Weights of a small transformer language model.
Architecture: RMSNorm before each block, no biases in attention or MLP, embeddings untied during training, normalized queries and keys, local attention windows, value embeddings, an embedding shortcut, skips across layers, capped logits.
Each number is 128 + 32 x the weight over the matrix's rms, rounded and kept within 0 to 255. Layers, rows and columns count from 0.

# layer 2 MLP up, 768x192, rms 0.0979, rows 633-732, columns 0-31
[[ 40 100 175 105 183 143 160  91 174  27  97 116 170 145  86 108  79 137 124  90 122 121 142  69 117 142  69 183  72 100 172 163]
 [100 101 158 117 158 157 115  72 192 142  96 137 127 174 134 175  83 143 103 152 128  55 109  99  48 153 124  68 108 155 105 124]
 [112  90  78 121 154 176 130 116 165  74  74 148 120 123 119 149  93  99 153 122 128 133 141 132 128 139 126 113  72 142  82 146]
 [118  88  76 134 120 208 145 124 126 143 112  97 175 140 149  88 127 145 151 113  99 116 194 145 199  99 120 141 127 125 116 156]
 [ 92 136 146  90 125 136  98  96 158 129  98 150 138 133 161  75  28 181 146 167 120 139  79  89 121 159 114 173 105 101  82 145]
 [166 175 149 106  79 123 123  75 166  89 122  84 180 183 154  85 112 138 144 158  73 164 155 125 126  94 140 147 165 111 101  96]
 [ 96 141 139 102 105 113 207 144 138 130 113 148 149 144 148 135 152 143 101  96 152 138 110  98 108 140  38 106 144 147 137 153]
 [ 87 116 175  90 116  77 155 110 149 120 103 165 124 149 117 150  99 151 114 204  94 110 118 129 133 128  89 152  99 114  66 163]
 [ 88 125 157 117 121 141 116 102 160 149 140 111 136 167 103 127  86 155  77 131 133 111 118 141 107 167 173  75 155 125 151  99]
 [157 174 130 106 124  98 141  88 121 111 103  87 122 128 152 130 102 162  88 163  61  78 128 154 133 153 121 201 156  81  75  76]
 [ 80 132 180 112 160 111 117 158 151 152 135 123 157 187 168 148  99 157 131 129  83 107  77 148 150 178  75 165 188 134 145 150]
 [147 112 156 111 186 176 149 122 134  93  71 120 108 138 127  89 141 127  88  71 149 146 168 141 156 114 136 128 182 118  85 149]
 [162 133 114  74 113 156 154  88  93 161 158 116 164 163 149 106  96 123  65 149 119 128 148 129 149 178  88 151 153  88 120  58]
 [133 144  93  89 110 113 125 124 158 111  99 118 105  91 109  49 178 157  78 149 113 149  85 128 150 125 124 142 176  55  70 120]
 [127 148 131 103 105 148 161 154 145 114  98 123  47 192  88 126  27 125  85  92 113 150 116 124 223 144 123 121 151  85 120 112]
 [ 83 184 113 114 146 146 159  97 104 128  75 119 131  95 139 136 142 113 200  54 150 148  45 133 176  86  62 199 100 186  91 100]
 [145 161 149 134 142 152 162  87 151 131 150 104 172 166 184 124 168  79 137 142 137 143 112 124 133 156 107 144  80 148 127  87]
 [119 131 121  75 116 113 149 113 105  56 140 155 175 186 111 138  85 109  79 184  92  88 101 140  58 162 145 118 152  99 148 117]
 [151 146 157 101 147 181  84 146 141 129 104 164 150 114 182 112 123  78 101 117 122  66 170 147 139 134  92 145 137 153  77 151]
 [151 194 117  96 133 151 171 167 113 140 153 118 128 168 136  90 103  97  86 154 149 135  73 128 160 190 103 135 178  76 172 140]
 [169 156 204 111 131 145 137 114 127 106  92 133 170 146 152  72 123 118 160 120  48  98 121 125 118 139  82 157 195 146 130 114]
 [128 119 171 106  53 102 176 124 112 104 120 138 143 107 137  59  92 121  64 135 127 131  82 146 115 167 160 165 201 170  95 138]
 [154 152 127 100 156 100 113 167 211 163 122 136 116 133 135 149 106 146  88 160 144 146 181 100 176 124 138 141 124 124 122  83]
 [142 143 131 107 177 138 169  70 110  90 139 162  78 146 108 133 180 108  67 134 114 115 107  99 181 185 107 201 167  67 124 141]
 [151 155 121 106 148 122 147 132 200 137 117  96 147  97 100 162 137  65  94 116 139 145 125 131 195 101 110 125 111 136 121  43]
 [125 174 104 113  96 142 186 103 116  72 114  70 111 166 144 101 137 142 103 191 142 131 115  78 124 131 155 138 108 157 121 148]
 [ 75 160 122 107  62 107 177  61 135  82  72  70 152 166 139 103 111 113 115 123 113 130 198 119 115 142 120 137 167 127 121 185]
 [162 186 182  87 139 121 113 123 154 158 167 111 167 125 135 121 123 135 116 195 143  48 157 129  93 110 156 104 213 189  91  91]
 [133 157 117 123  84 156 145 132 136 141  58 152 133 157 116 109 138 141 105 101 152 123 122 163 121 200  55 117 149 129  65 119]
 [102 147 111 111  98 113 160 103 185 150 129 183  86 163 120 118 104  93 148 154 144 131 110 132 107 152 127  78 165 105 139 109]
 [137 124 186 118 159 198 135 131 112 106 129 170 116 132 145 159  83 103 111 112  99 148 109 109 112 189 117 100 129 105 114 170]
 [118 132 105 113 133  91 145  92 105 139 166  74 162 172 166  59  74 142  92 144 106 114 119 101  92 120  92 154  94 194 126 182]
 [119 130 175  88 120 171  86 109 160 107  63 148 130 134 150 147 121 145 158 162 128  76 149 130 144 158 132 172  61  99 101 176]
 [ 59 132 137 113 146 118 192 104 161 141  95 143 129 116 135 100 124 148 121 174  85 150 121  37 147 188 120 166 207  81 122 139]
 [170 140 164 115 118 166 150 154 153 124  90 132  80  95 114 123 217  71  96 155 145 131 142  91 135 152 122 134 115 120  91 140]
 [105 134 152 111 136 107 124 125 176 121 152 118 142 148 127 129 118 134  79 139 127 110 157 134 158 166 154 180 107  53 162 155]
 [ 72 134 102 102 156 150  97 120 115 111  92 103  75 133 159 122 155 115 120 119 148 123 101 101  85 134 126 130 123  59 146 159]
 [150 146 134 140 108 109  95 118 173  95 116 125 162 119 155 140 129 133  92 122 124 115 142  97 124 210 126 142 133 105 124 139]
 [172 191 103 111  97 165  59 110 163 148  67 122 132 163 144 126 114  54 152 169 123 137  78 139 154 122 119 159 194 159 128  81]
 [123 103 103  99 147  94 198 126 153 132 121 161 127 126 152  83 116 146 114 114 124 116  52  69 216 127 136  94 134 148 128 110]
 [131 120 174 112 109 163 139 101 101 114  96  86 148 130 177 153 139  93  77 143  67  46 179 135 122 140  66 123 162 166 132 133]
 [118 174 190 121 108 126 152  87 105 163  30 106 121 136 148 164  81  91 126 158  81  92  87 138 221 153  98 114 136 127 135 138]
 [103 162 191  96 133 116 120 120 115 110 110  79  89 151 155 111 141 144 112 121  88 116  72 140 138 185 148 166 153 140 124 161]
 [168 170  98 104  86 111  88 161 109 174 128 140 120 201 191 119  79  74 109 112 120 162 133  79 117 187  83 136 125 119  94  99]
 [136 176 156  95 100 105  69 139 158 166 157 141 161 106 143 139 119 123 104 115 122 160 191  99 121 181 130 143 125  78 161 147]
 [137 134 239 112  98 123 206 105 117 153 144 113 104 112 162 121 119 110  90 185 164 112  92 115 144 139 141 142 180  72 166  72]
 [ 58 164 106  94 148 111 159  86 144  43 121 104 137 184 149  64 161  99 108 149 158 187 124 129 175 149 136 172 119  91 161 139]
 [141 173 117 121 201 158 144 131 126 112 183  84 115 107 189  96 113  92 145 166 105 154 154 109 150 138  79 204 155 158 178 170]
 [114 111 156  97 128 192 149 100 130 141  97 107 114 179 117 114 125 119 135 166  97 135 117 107 110 159 104 128 137 120 120 127]
 [130 183 109 108  82 104  95 124 103  87 165 143  95 122 128 111  87 145 113 104 116 121  84 100 143  93  40 190 139  87 100  97]
 [114 132 162  91 105  94 116 156 140  86 135 121 132 156  97  92 184  76 156 156 132  98 146 132 145 194  96 144 106 124 149 121]
 [128 161  61 106 166 113 145 138  58 111  91  81 127 132  97  46 151 140 125 119  59 160  99  99 177 123 140 164 110  85  97 109]
 [ 68 186 182  89 150 156 137 164 151  86  69  98 200 152 146 122 149 134 116 203 151 117 135 203 139 121  93 211 119 147  88  59]
 [112 137 173  83  99 143 107 117 174 118  89  88 126 110  83 149 109 149  61 114 120 132 160 161 134 126 117 148 101 127  86  60]
 [114 128 144 105  64 128 189  90 154 116 145 104 128 164 124 119  40  81 104 166 116  99 180 135 182 122 145 149 127 127  93 107]
 [177 148 127 119  75 162 198 143 140 143  85  98 104 154 139  92 128 171  91 175 108 104  88 139  86 139  79 147 156 144 170 148]
 [100 143 154 109 107 133 116 118 134 129 107  82 108 143 132 138  75  77 104 152 150  90 167 115  84 158  86  86 125  96  74 163]
 [114 106 133 124 106 113  96  77 168  30 130 115 151 143 169 114 129 159  87 136 152 132 122 111 106 112 136 114  85 182  69 129]
 [110 138  87 109 148 111 123  29 189  70 122  87 132 149  92 149 117  59 175 141 113 178 109 148 142 125 103 141  97 124 145 139]
 [103 153 103 117 138 193  56 100 139 131 104 116 172 186 110 124 127 143 115 155  88 127 136 141 119 159  92 144 176 136 118  97]
 [117 143 148  83 123  90 159 124 176 150 125 133 113 134 114  97  87 104  81 136 122 127 124 120 153 153 122 148 140 122 133 100]
 [120 120 140 125 129 116 120  90 194  72 130  86 123 110 116 140 149 112 115 105 197  96 140  99 144 173 123 135 126 154 121 131]
 [119 147 203 106  90 139 120 111 150 128 104 145 201 105 160  91  93 111 110 174  67  52 119  64 184 108  68 151 139 151 156 179]
 [154 119 149 110 160 113 171 148  88 129 114 176 157 180 139 138 133 107 104 113 202 125 147 117 121 172  66 108 157 150 119  78]
 [102 130 135  87 208 143 185 159 115 139 160 183 177  77 143 134 115 165 173 170 100 136  83  89 139 108 121 157 161 147 111 133]
 [110 119 151 114 173 112 122 103 159 119 138 153 135  96 152 108 136 129  69 153 153 125 106 155 174 118 127 177 160  76 144 115]
 [132 141 107  86  78 131 207 145  99 146 115 133 102 130  94  96 134 181  90 140 145 140  94  95 108 116 110 126 213 131 128 180]
 [135 124 143 128 113 143 137  93 156 120  99  61 144 134 174 130 135 100 196 126 100 149 182 145 159 140  74 122 157 171 127 165]
 [103 153 122 100 175 130 130 115 161 152 122 127 123 141 150  40  81 148  61  98 132  46 106 146 148  77 157 133 123 156 126 107]
 [129 151 170  85 100  93 190 102 118 207 155 114 141 149  97  98 115 158 132 176 158  71 134 110 140 135 134 120 143 151  37 169]
 [122 201 187  88 118 109 129 182 116  71 137  78 164 175 142 131 164 148 120 137 129 117 121 124 164 161  87 198 163 127 127 171]
 [129 170 129 108 116 153 141  85 115  77 131 104 134 118 104  43 105 174  84 151  92 102 169 148 183 139  87 143 191 175 111  83]
 [125 138 118 109 145 140 119  99 170 168 109 115 128 142 130 101 166 120 177 112 140  87 113 138 140 113  71 114 179  83 101  95]
 [100 122 127 125 150 169 153 136 153  68  88 148 149 178 131  77 101 120  98 131 152 143 192 163 115 133 122 144 147 116 104 151]
 [128 122 120  89 161 113 125 126 204 129  75 125 125 147 114  76 168 169 149 116 140 100 125 131 189 196  83 132  87  73  77 233]
 [136 172 129 109 151 174 196  88  66 195  93 129  92 186 142 135  77 162  91 113  97 123 132 111 142 169  99 128 143 145 141 104]
 [ 92 138 105 113  70 151  93 153 139 151 130 124 133 131 162  95 162 131 107 129 121  62 142 121 171  87  99 161 141  97 158 131]
 [134  84 199  86  98 105 154  83 160 104 129  25 114 145 174 117  93 111  92 159  96 117 154  94 155 151 126 129 209 136 108  90]
 [105 135 125 125  92 156 159 134 101  97 117 116 166 107 149  99  97  99 171 120 109 134 146 117 156 122 117 139  88  95 125 158]
 [113 120 121 114  92 177 138 169 110  97 116 126 152 106 122 128 105 100 160 104 156  97 120 142 131 123  73 178 126 136 152 175]
 [ 75 108 169 112 166 110 153 118 125 155 133 180 153 144 176 147 118 125 178 118 153  59 168 103 149 134  82 155 150 179 105 131]
 [ 94 128 134 106  94 146 149 119 208  82 142 131  94 127 178  89 122 132 126  88 121 121 153  86 136 152 142 118 192  93  65 121]
 [108 156  95 126  91 165 125  47 163 102 100 105 112 160 134  97 142  88 148 144 157 167 131 113 148 202 195 180 154 129 124 161]
 [109 146 158 106 120 148 112 128 156 115  71 131 173 160 191 141  81 147 163 128 166 130 179 147  76 131  59 132 142  98 185 135]
 [ 97 172 130  88 126 124 146  76 184 183 124 116  96 160 159 149 109 136  72 182 178  96  91 127 125 173 168 144 155 104 140 126]
 [ 68 147 134  81  83 168  85  84 167 116 129 178 141 149 150 125 144  98 120 154 108 193 166 145 129 150 111 144 124 125 123 146]
 [143 172 141 102  95 178 200 145  94 140 110  75 114 152  71  89 125  44 101 198  86 124 162  93 133 157  70 110 109 118 131 158]
 [123 142 119  99  90  70 102  83 108 104 115  63 185 125 114  99  78 162 114 130 171 121 147 119 115 139 126 116 137 123 130 115]
 [ 78 144 120 121 142 118 136 138 127 180 186  90 171 125 151 123 111 102 190 168  94  98 139 115 123 148  94 114 148 117 147 100]
 [150 150 115 113 162 132  96 155 153  84  98 145 119  90 126  89 114 146 135 117 131 113 168 144  85 103 114 108 165 159 156 191]
 [118 146 164 134 128 189 138 142 123 161 154  95 101 148 188 103 173  72 110 139 144 152 149 104 104 162  84 158 132 116  94 113]
 [127 153 174 113 124 180 163 108 163 127  98 120 131 132 123 150 104 123 118 136 135 101 153 183 183 123 107 172 127 149 158 153]
 [136 126 113 116 112 102 124 103 134 165 164 120 116 204 104 125  91 137 106 115 148 149 156  99 107 179 125 147 164 103 131 154]
 [ 97 175 102 122 136 174 108  93 156 112 100 147 165 132 132 128  88 155 158 149 111 117  77 132 178 130 120 154 161 115 161 125]
 [ 95 146  86 116 113 107 147 134 118  62  90  91  98 123 154 110 113 118 145 164  64  81 117 150 140 125 145 160 121 161 179 121]
 [149 150 116 104 155 139 137 127  97 106 111 102 159 181 157  92 132 100  73 139  86 110 152  92 108 114  64 129 172  58 157 101]
 [109 129 123  76 203 106 162 117 121  84 132 146 165  77 145 118 135 147 128 160 160 116 170 126 114 169 123 158 126 124 135  62]
 [138 145 155  86 127  97 166 119 135  78 124 141 136 123 145 170 157 147  98 114 149 107 156  22 173 162  92  81 131  78 119 122]
 [150 135 127 108 135 123 173 138 112 171 119 128 154 131  78 104 147  97 175 180 122 162 133 151 161 170  71 163 226 147 121 120]
 [ 99 106 130 104 187 108 163 127 186 116 133 122 150 142 180 189 111  81  82 214  93  90 144 148 164 108 131 120 192 112 161 122]]
# layer 2 MLP down (transposed), 768x192, rms 0.0997, rows 633-732, columns 0-31
[[127 120  56 191 108 160 151 228  67 189  63 183 184  86 147  93 114 146 104 159  97 114 127 147  81 100 169 111  83  92 123 149]
 [ 95 108 135 156  76 147 147 138 205 123 104 126  97  97 145 149 148 107  94  94  99 149  80  86 148 168 168 109  85 172 128 147]
 [139 155 117 119 134 152 107 104 151 175 144 131 145 152 149 161 118  93 178 118 162 102 185 146 114 190 138 159 133 109  73 130]
 [172 134 115 191  88 154 135 134 165 117 133 146 122 128 109 143 134 112 132 152 142 139 149 123  76 113 147  99  75 134 128 107]
 [113 169 187  84 143 125 122 126  92 179 137 186 105 130 166  63 117 136 154 109 136 103 111 101 140 140 196 173  98  96 153 103]
 [164 126 139 197 126 124 100 161 137 142 100 167 119 122 114 166 110 160 113 109 132 178 119 185  98 111 133 116 114 121 145 105]
 [143 177 169  29 129 139 114 111 198 128  46 180 211 192 154 151 103 138  80 143  82 117 120 151 109 136 130 129 126 120 147  80]
 [132 149 124 124 179  93 150 101 106 111 244 139  85  79 130 174  88 134 130  88 148 155 197 156 187 142 117 125 133 147 162 154]
 [160 106 141 210 139 139 132 124 149 168  92 112 165  91 107 156 163 119  98 130 169 133 111 129 125 163 110 119 116 109 105 101]
 [156 118 112 134 136  74 143 106 185 113 168 167 108 130  82 164 161 130 155  97  91 166 144 193 114 111 141 147  91  54 100 120]
 [ 97 102 168 125 162 138 102  93  97 119 138 127 108  67 126 138 129  57 107  67 197 144 151 100 159 187 125 134 130 184  87 155]
 [112  99 138 176 111 153 135 152 116  88  94 196 142 133  86 161 154 158 157 129 119 161 154 130 167  55 119 164 134 172  73 157]
 [128 179 130 151 163 114 120  60 116 154 109 142 126 204 117 168 118 114 145 110 112 116 142 147  87 142 130 149 150 170  92 132]
 [ 85 120 151  77 134  98  75  64 186  75  76  61 114  86  75 194 118 142 138 105  97 141 140 185 113 123 188  74 103 215 101 156]
 [152 125 214 113  84  97 160 124 157 112 124 103  63 139 103 114  98 159  97  66 109 171 210 194  81 103 142 125 141 136 126  83]
 [175 169 144 180 156 153 125 104 106 146 136  85 117 155 139  90 148 158 117 149 123 160 153 193  50 170 128 145 150 139 111 193]
 [ 63  86 110 126 107 154 118 155 146 138 139 121 160 173 113 155 117 126 108 142 186 158 136 134 115  70 145  72 111 112 136 172]
 [ 52 163 104 189 157  89 122  60  88 114 180 136 144 129 151 134 145 125  98 108 148 134 108 121 130 173 166 131 143 134 164 145]
 [153 188 158 178 168 171 147 150 130 137 162 163 133 125 132  94 119 105 133 137 177 152 138 161 163  71 154 104 116 159 167 150]
 [137 138 154  71 153  82  57 154 175 130  87 115 148 154 127 149 159  97 136  89 154 106  94 143 151 149  93  82  93  83 226 149]
 [192 113 119 210 152 166  82 112 157 183 174 112 117  92 144 138  74 159 113 134 173 109  43 202 181 122 120 171  35 191  89  90]
 [165 138 127 132  91 139  77 102 112 103 108 157 117 135 105 118 131 123  98 138 135  98 173 152  75 110 105  99 156 109 146 142]
 [ 96  97 152 212 102 144 157  68  55 134 100 117  97 165 173 127 164 100 154 130 125 118 130 154  80 132 117 146 102 107 137 153]
 [146 104 117  13 117 118 176 144 134  88 140 174  86 126  96 134 183 150 144 128  40 122  56  92 174 173 113 144  76 135 115  86]
 [ 95 115 111 133 148 157 153 121  79 135 160 130 116 140 136 142 152 153 173 133  95 156  89 138  89 152 139 147 176 110 169 174]
 [123 118 123  90 120 139 152 156 137  64  78 147 103  64  75 179 107 138 114 130 155  60 186  73 104 165  93 105  84 158 150 168]
 [153 128 160 158 121  67 111  71 110 112 130 120 143 150 136 153 120  86 125 118 109  71 132 110  93 129 137  93 116 135 125  99]
 [180 123 158 110 146 135 100 103 170 132 157 149  89  95 138 118  82 145 115 116  79 169 107 125  89 165  82 141 142 105 120  78]
 [108 149 166 111 159 110 121 135 167 176 149 120 141  74 123 119 124 144 130 137 123 113 177 137 197  72 110 177  73 133 134 128]
 [131 112 125 148 113 141 152 117  94 113 128 168 137  99 132 103  92 146  84 127  72 125 116 129  85 141 179 107 124 186 141 135]
 [136 132 131 130 154 157 148 200 118 151 174 113 146 142 142 151  94  85 160 128 145  91 135 177 103  98 151 143 163 121  84  30]
 [134  80 136 161 148 135 160 123  96 152 135 172  67 132 129 114 134 158 136 149 130  69 122 127 122 142 139 150 213  97 152 107]
 [133 121 183 155 106 180 133 150 150 139  37 146  99 160 124 213 152 141  80 118 103 118 120 139 124 126 155 136 141 160 142 102]
 [ 95  89  60 203  84 109 112  89 107 119 143 116 132 147 158 158 138 110 141  97 109 174  83  82 143 140 157 104 142  85  95 126]
 [ 91 151 134  57  35 162  86 120 113 157 113 174 138  93  66 134 147 110  95 149  90 112 148 101 144 147 105 148 160 189 165  60]
 [149 102 105 150 147  97 141 187  63 166 135 121 155 117 157 109 105 126  61  90 106 128 124 136 120 139 115 161 151 110 126 107]
 [144 141 120 128 160 119 151 157 112 165  92 105 173 109 146 113 125 117 124 109 191 147 137  92 113  86  94 132 126 133 130 137]
 [107  73 125 199 132 129 123 151 155 113 170 149 139 135 146 131 139 114 139 101 154 132 133 152 180 107  89 135 107 115 145 103]
 [154 159 144 233 109 160 135 172 146 123  85 122 180 177 151 173 111 152 129 141 140 152 190 147 140 120 124 108  93 160 149 112]
 [161 131 105 125 137 208 114 107 179 140 129 127 110 103 157 102 114  57 152 110 128 133 160 130 154 108  96  99 114 146 120 117]
 [111 130  91 157 104  95  98  79 112  89 131 113 163 166 151 116  71 172 144 185 131 166  74 136  60 161 155 138 108 103 167 195]
 [142 128 140 145 195 128 127 173  98 121 115 106 153 142 105 128 130 124 152 163  68 168  86 161 180  76 110 132 138  57  98 151]
 [157 200 170  49 116 170 142 127 107 157 174 203 192 166 165 136 132 119 113 117 146 100 117 162 107  83 117 111  82  98 150 124]
 [134 119 125 213 117  52 115 180 135 107 142 162 161 204 188 158  99 112 126 161 150  86 144  94 138  89 147 109 130 119 137 186]
 [169 107 125 234 114  78 104  79  82  97  86 103 134 115 137 167 131 162 129 120 110 117 118 165 155 168 123 118 123 146 111 144]
 [160 140 134 150  66 120 108 138 167  92 175 105 108 144 169 160 137 113 136 122  66  86 170 180 105  22 131 114 166 116 140  30]
 [131 151 140  61 107  84  76 194  53 102 143 175 162 131 123 127 130 120  92 125 180 155 172 161  55  94 145 147 119 181 106 102]
 [131  27 116  71 137 128 153 107 142 145 174 114 127 128 135 177 117 134  98 154 107 141 128  52  90 107 161  71 176 132 141 108]
 [136 109 154 166 122 180 145 150 125 119 186 123 101  90 155 140  91 145  81 145 179 119 110 151 154 183 151  98 101 101  78  94]
 [140 107 144  91 184 178 142 144 160 123 145 119  89 147 156 102  84  95 155 148 138 137 155  83 141  60 131 115 151  90 166 103]
 [105 125 146 137 144 121  63 141 114 100 166 163 131 102 168  59 129 164 146 146 131 111 108  86 123 145 133 141 133 154 224  70]
 [144 117 102 169 150 137 107 131 111 127 137 112  86 143  85 133 153 178  94 147 140 136 135 100 163 120 164  95 122 108  99  86]
 [151 126 167 175 140  66 144 118  85 104 150 122 181  73 107 159 125 142 105 123 114 100 147 141 148 111 102 102 124 168 111  69]
 [132 135 125 153 104 122 119 186 113 123  90  58 106 186 151 191 153 144 159 176  93 134 107 130 196 202  97  26  78 145 140  94]
 [127  75 123 143 132 130 147 147 167 166 146 140 186 114 149 188 148 113 120 135 150 110 139 169 150 158 157 138 150  78 118 113]
 [122 134 185 104 150 117 175 114 133 154 112 174 156 140 153 192 145 143  96  97 140  57  80 136 131 121 141 171 154 136 127  78]
 [161 149 105 173 148  96 158 175 134 147  91 202  92 166 116 146 125 133 126 189 159 138 105 173 104 153 174 125 184 172 104 147]
 [111 128 141 250 107  80 137 117 123 131 124 175 161 171 113 157 121 124 139 110 120 124 125 114 142 145 158  72 171  82 132 117]
 [154 110 136 111 128 129  94 114 130  95 100 174 120 156 141 164 201 162  53  85  92 149 106 159 161  75 114 137 143 141 128 148]
 [166 121  95 167 129 169 114 126 143 154 153 127 119 124 171 152 129 118 145 131 120 132 115 140 103 145 142 143 165 124 180 117]
 [ 82 189 116 182 160  81  96 116  81 141 153 153  94 182 118 142 140 157 172 118  99 117 135 128  81 130 166 117 139 144 174 101]
 [108 129 169 220 135 139 161 135 125  87 108 202 114 128 148 168 141 164 110 106 157 119  94 156 168 154 170 135 167 130 150 137]
 [212  90 122 146  99 123 173 130 138  68 156 149  95 151 119 112 124 130 156 132  64  60 140 166 183 162 103 168  78 134 130 142]
 [ 95  92 108 141  69  98 132 143  58 185 131 158  87  95 147 115 145 122 112 102 129 109  76  92  81 137 108 113 124 125  84 168]
 [127  99 146  98 115 102 104 120 144 183 130 133 153 133 101 146 138 128 148 159 115 134 130 167  90 144 209 127 132 134 137 147]
 [114 137 129 137 129 134 126 114  86 177 175 136  90 138 159 105 115 150  91  97 190 210 127 102 116 100 134 144 175 118 119 111]
 [150  86 109  67 132 127  99 153 104  74  68 132 157  99 125 115 122 137 131 233  76 131 114  68  91 110 158 165 113 152 109 127]
 [118  77 194  91 133 141 128  90 157 134 173 141  55 167 156 143  87 147  68 154 151 165 109 137 157 164 126 174 188 164  72 143]
 [ 94 155 160  78 136 141 114 129 104 138 199 115  33  51  97  63 148 203 112  73  61  35 108 141 115 119  57 144 153 109 118 110]
 [140  62 119 117  75 179  81 122  72 208  90 161 149 125 120 149 126  91 102 114 144 118 113 161 154  86 105 103 166 113 130 123]
 [163 127 132  49 149 160  95 134 149 112 180 129 127 131  93 137 114  84  97 148 118  26 157  78 181 131 142 103  92  88 105 144]
 [125  47 146 139 138 151 137 186  60 162 120 122 191 139 116 155  87 145 105 125 121 147 153 128 132 103 181 130 151 154 122  76]
 [129 179 120 167  96 139 106 151 121  93  75 137 126 104 143 161 143 142 124 139  99 147 136 141 120 132 149 116  90 116 142 140]
 [ 96 136 145 240 131 137 126 128 145 127 107 164 120 145  85 173 156 173 113 123 108  91 132 153 133 142 136 106 160 207  87 112]
 [ 87 120 109 149 134 120 158 153 156  64 100 195 127 138 125 203 100 199 144 180 101 129 138 139 117 184 140 107  54 108 105 145]
 [129 106 210  94 166  61 128 147 142 141  83 171 172 106 104 111  80 105  99 133  91 118 132 149 135 135  91 104 115 152 140  89]
 [134 106 109 142 134 120 134  99 115 124 137 103 105  99 119 160 125 114 104 122 115 122 135 104 134 196 108  73 104 141 128 115]
 [130 135 152 178 170  68 107  93 158 138  76 123 136 136 135 164 148 132 147 143 173 106 128 100  92 125 147 120 163  95 138 101]
 [114 152 116 181 110 123 140  69 104 154 159 143 101 158 123 151 143 109 168 160 120 122 149 136 120 137  81 137 130 148 114 189]
 [128 104  89 189 104 177  84 178 108 109 145 101 104 113 107 140 154 116 119 151 110 135 137 127 138 103  90 110 117  57 157 147]
 [206  88 131 130 108 122 160 145 129  33 136 135  79 119 109 176 110 139 120  96 148 148 121 101 127 155 140 127 111 147 115 159]
 [181 134 164 160 165 129 139 149  49 172 132 127 133 213 155 164 167 111 123 196 138 110 125 177  95 129  92 179 121 122 140 135]
 [134 107 117 149 154 146 130 138 154 148 186 117 108 157 161 190 153 114 156 162 114 135 120 179 146 108 118 112  87 188 147 116]
 [134 118 185 116 120  49 158  74 185 133 165 149 109 136 134 180 127 134 107  96 142 140  81 142 203 125  97 166  72 206 105  96]
 [145 150 130  93 142  76  92  65 105 188  72 138  80 118 107 143 165 152 110 148 115 115  84 138  89 125 129 121 141 110 167 132]
 [117  59 140 146 120 111 136 113 167 107 136  83 147  93  89  57 165  74 147 157 144  73  65  98 131 156 101 123  89  78 121  97]
 [128 130 164   5 109 131  81 107 120  95 184 109 165 120  54  83  58  92 121 125 174  51 206  94 140  92 117  90 138 124 161 166]
 [129 134 124 249 133  29 112 107  95 132 113 161 169 132 102 188 116 148 136 128 123 142 135 134 133 146 121 106 137 133 117  90]
 [163  84 132 170 130 147 111  69 147 102 134 156 160 134 154 115 139 162  79  88 154 163 166 141 101 150 138 116 134  96 133 135]
 [196  78 161 129  88 148 102 139 137 170 128 132 112 141  95 148  94 143 116 154 110 139 125 119 147 135  76 133  83 119 119 146]
 [ 83 131 171 143 125 125  89 108 146 160  76 147 181 129 123 123 118 150 101 165 114 197 129  96 150  86 151 138 173 107 164 137]
 [134 146 101 193 123 148  95 145 132 120 116 124 102 148 103 121 149 134 138 155 118 137 146  97 143 129 177  79 122 166 143 112]
 [176 152 155 138 152 120 100 163 194 111 169 100  66 154 127 122 175 167  97 170 108 156 108 128 101 116 162  99 159 123 151 157]
 [140 118 122 122 117 129 101 143 121 145 128  98 111 110 128 175 131 155  79 125 118 116 102  91  89 118 122 123 102 139 112  92]
 [172 155 132 185 160 159 115 112 112 133 115 134 131 131 101 187 173  99 140 125 126 141 140 120  87 135 130 109 156 185 144 123]
 [136 152  98 192 188 122 131  96 107 107 115 101 160 117 116 177 148 206 136 100 103 104 154 120 150 123 129  95 110 152 169  92]
 [122  91 151 186 219  86 179 167 127 146 110 127 157 133  50 128  86 107  96 188 146 123 121 151 133 133 140 195 144 130 110  76]
 [213 201 137  62 140 152  84 158 117 161 116 116  81 172 181 142 156 159  88 178 100 175 149  99 102 135  93 124 159 193 106  74]
 [209 126 128 128 131 115 124 136 161 159  78 154  98 163  98 129 126 109 141  73 159 157 133 145 102 109 164 128 167 177 154 129]
 [130 138 153 194 132  31 160 113 156 133 100 145 171 139 156 144 141 102 109 130 106 111 101 130  90  62 146 144 187 179  78 157]]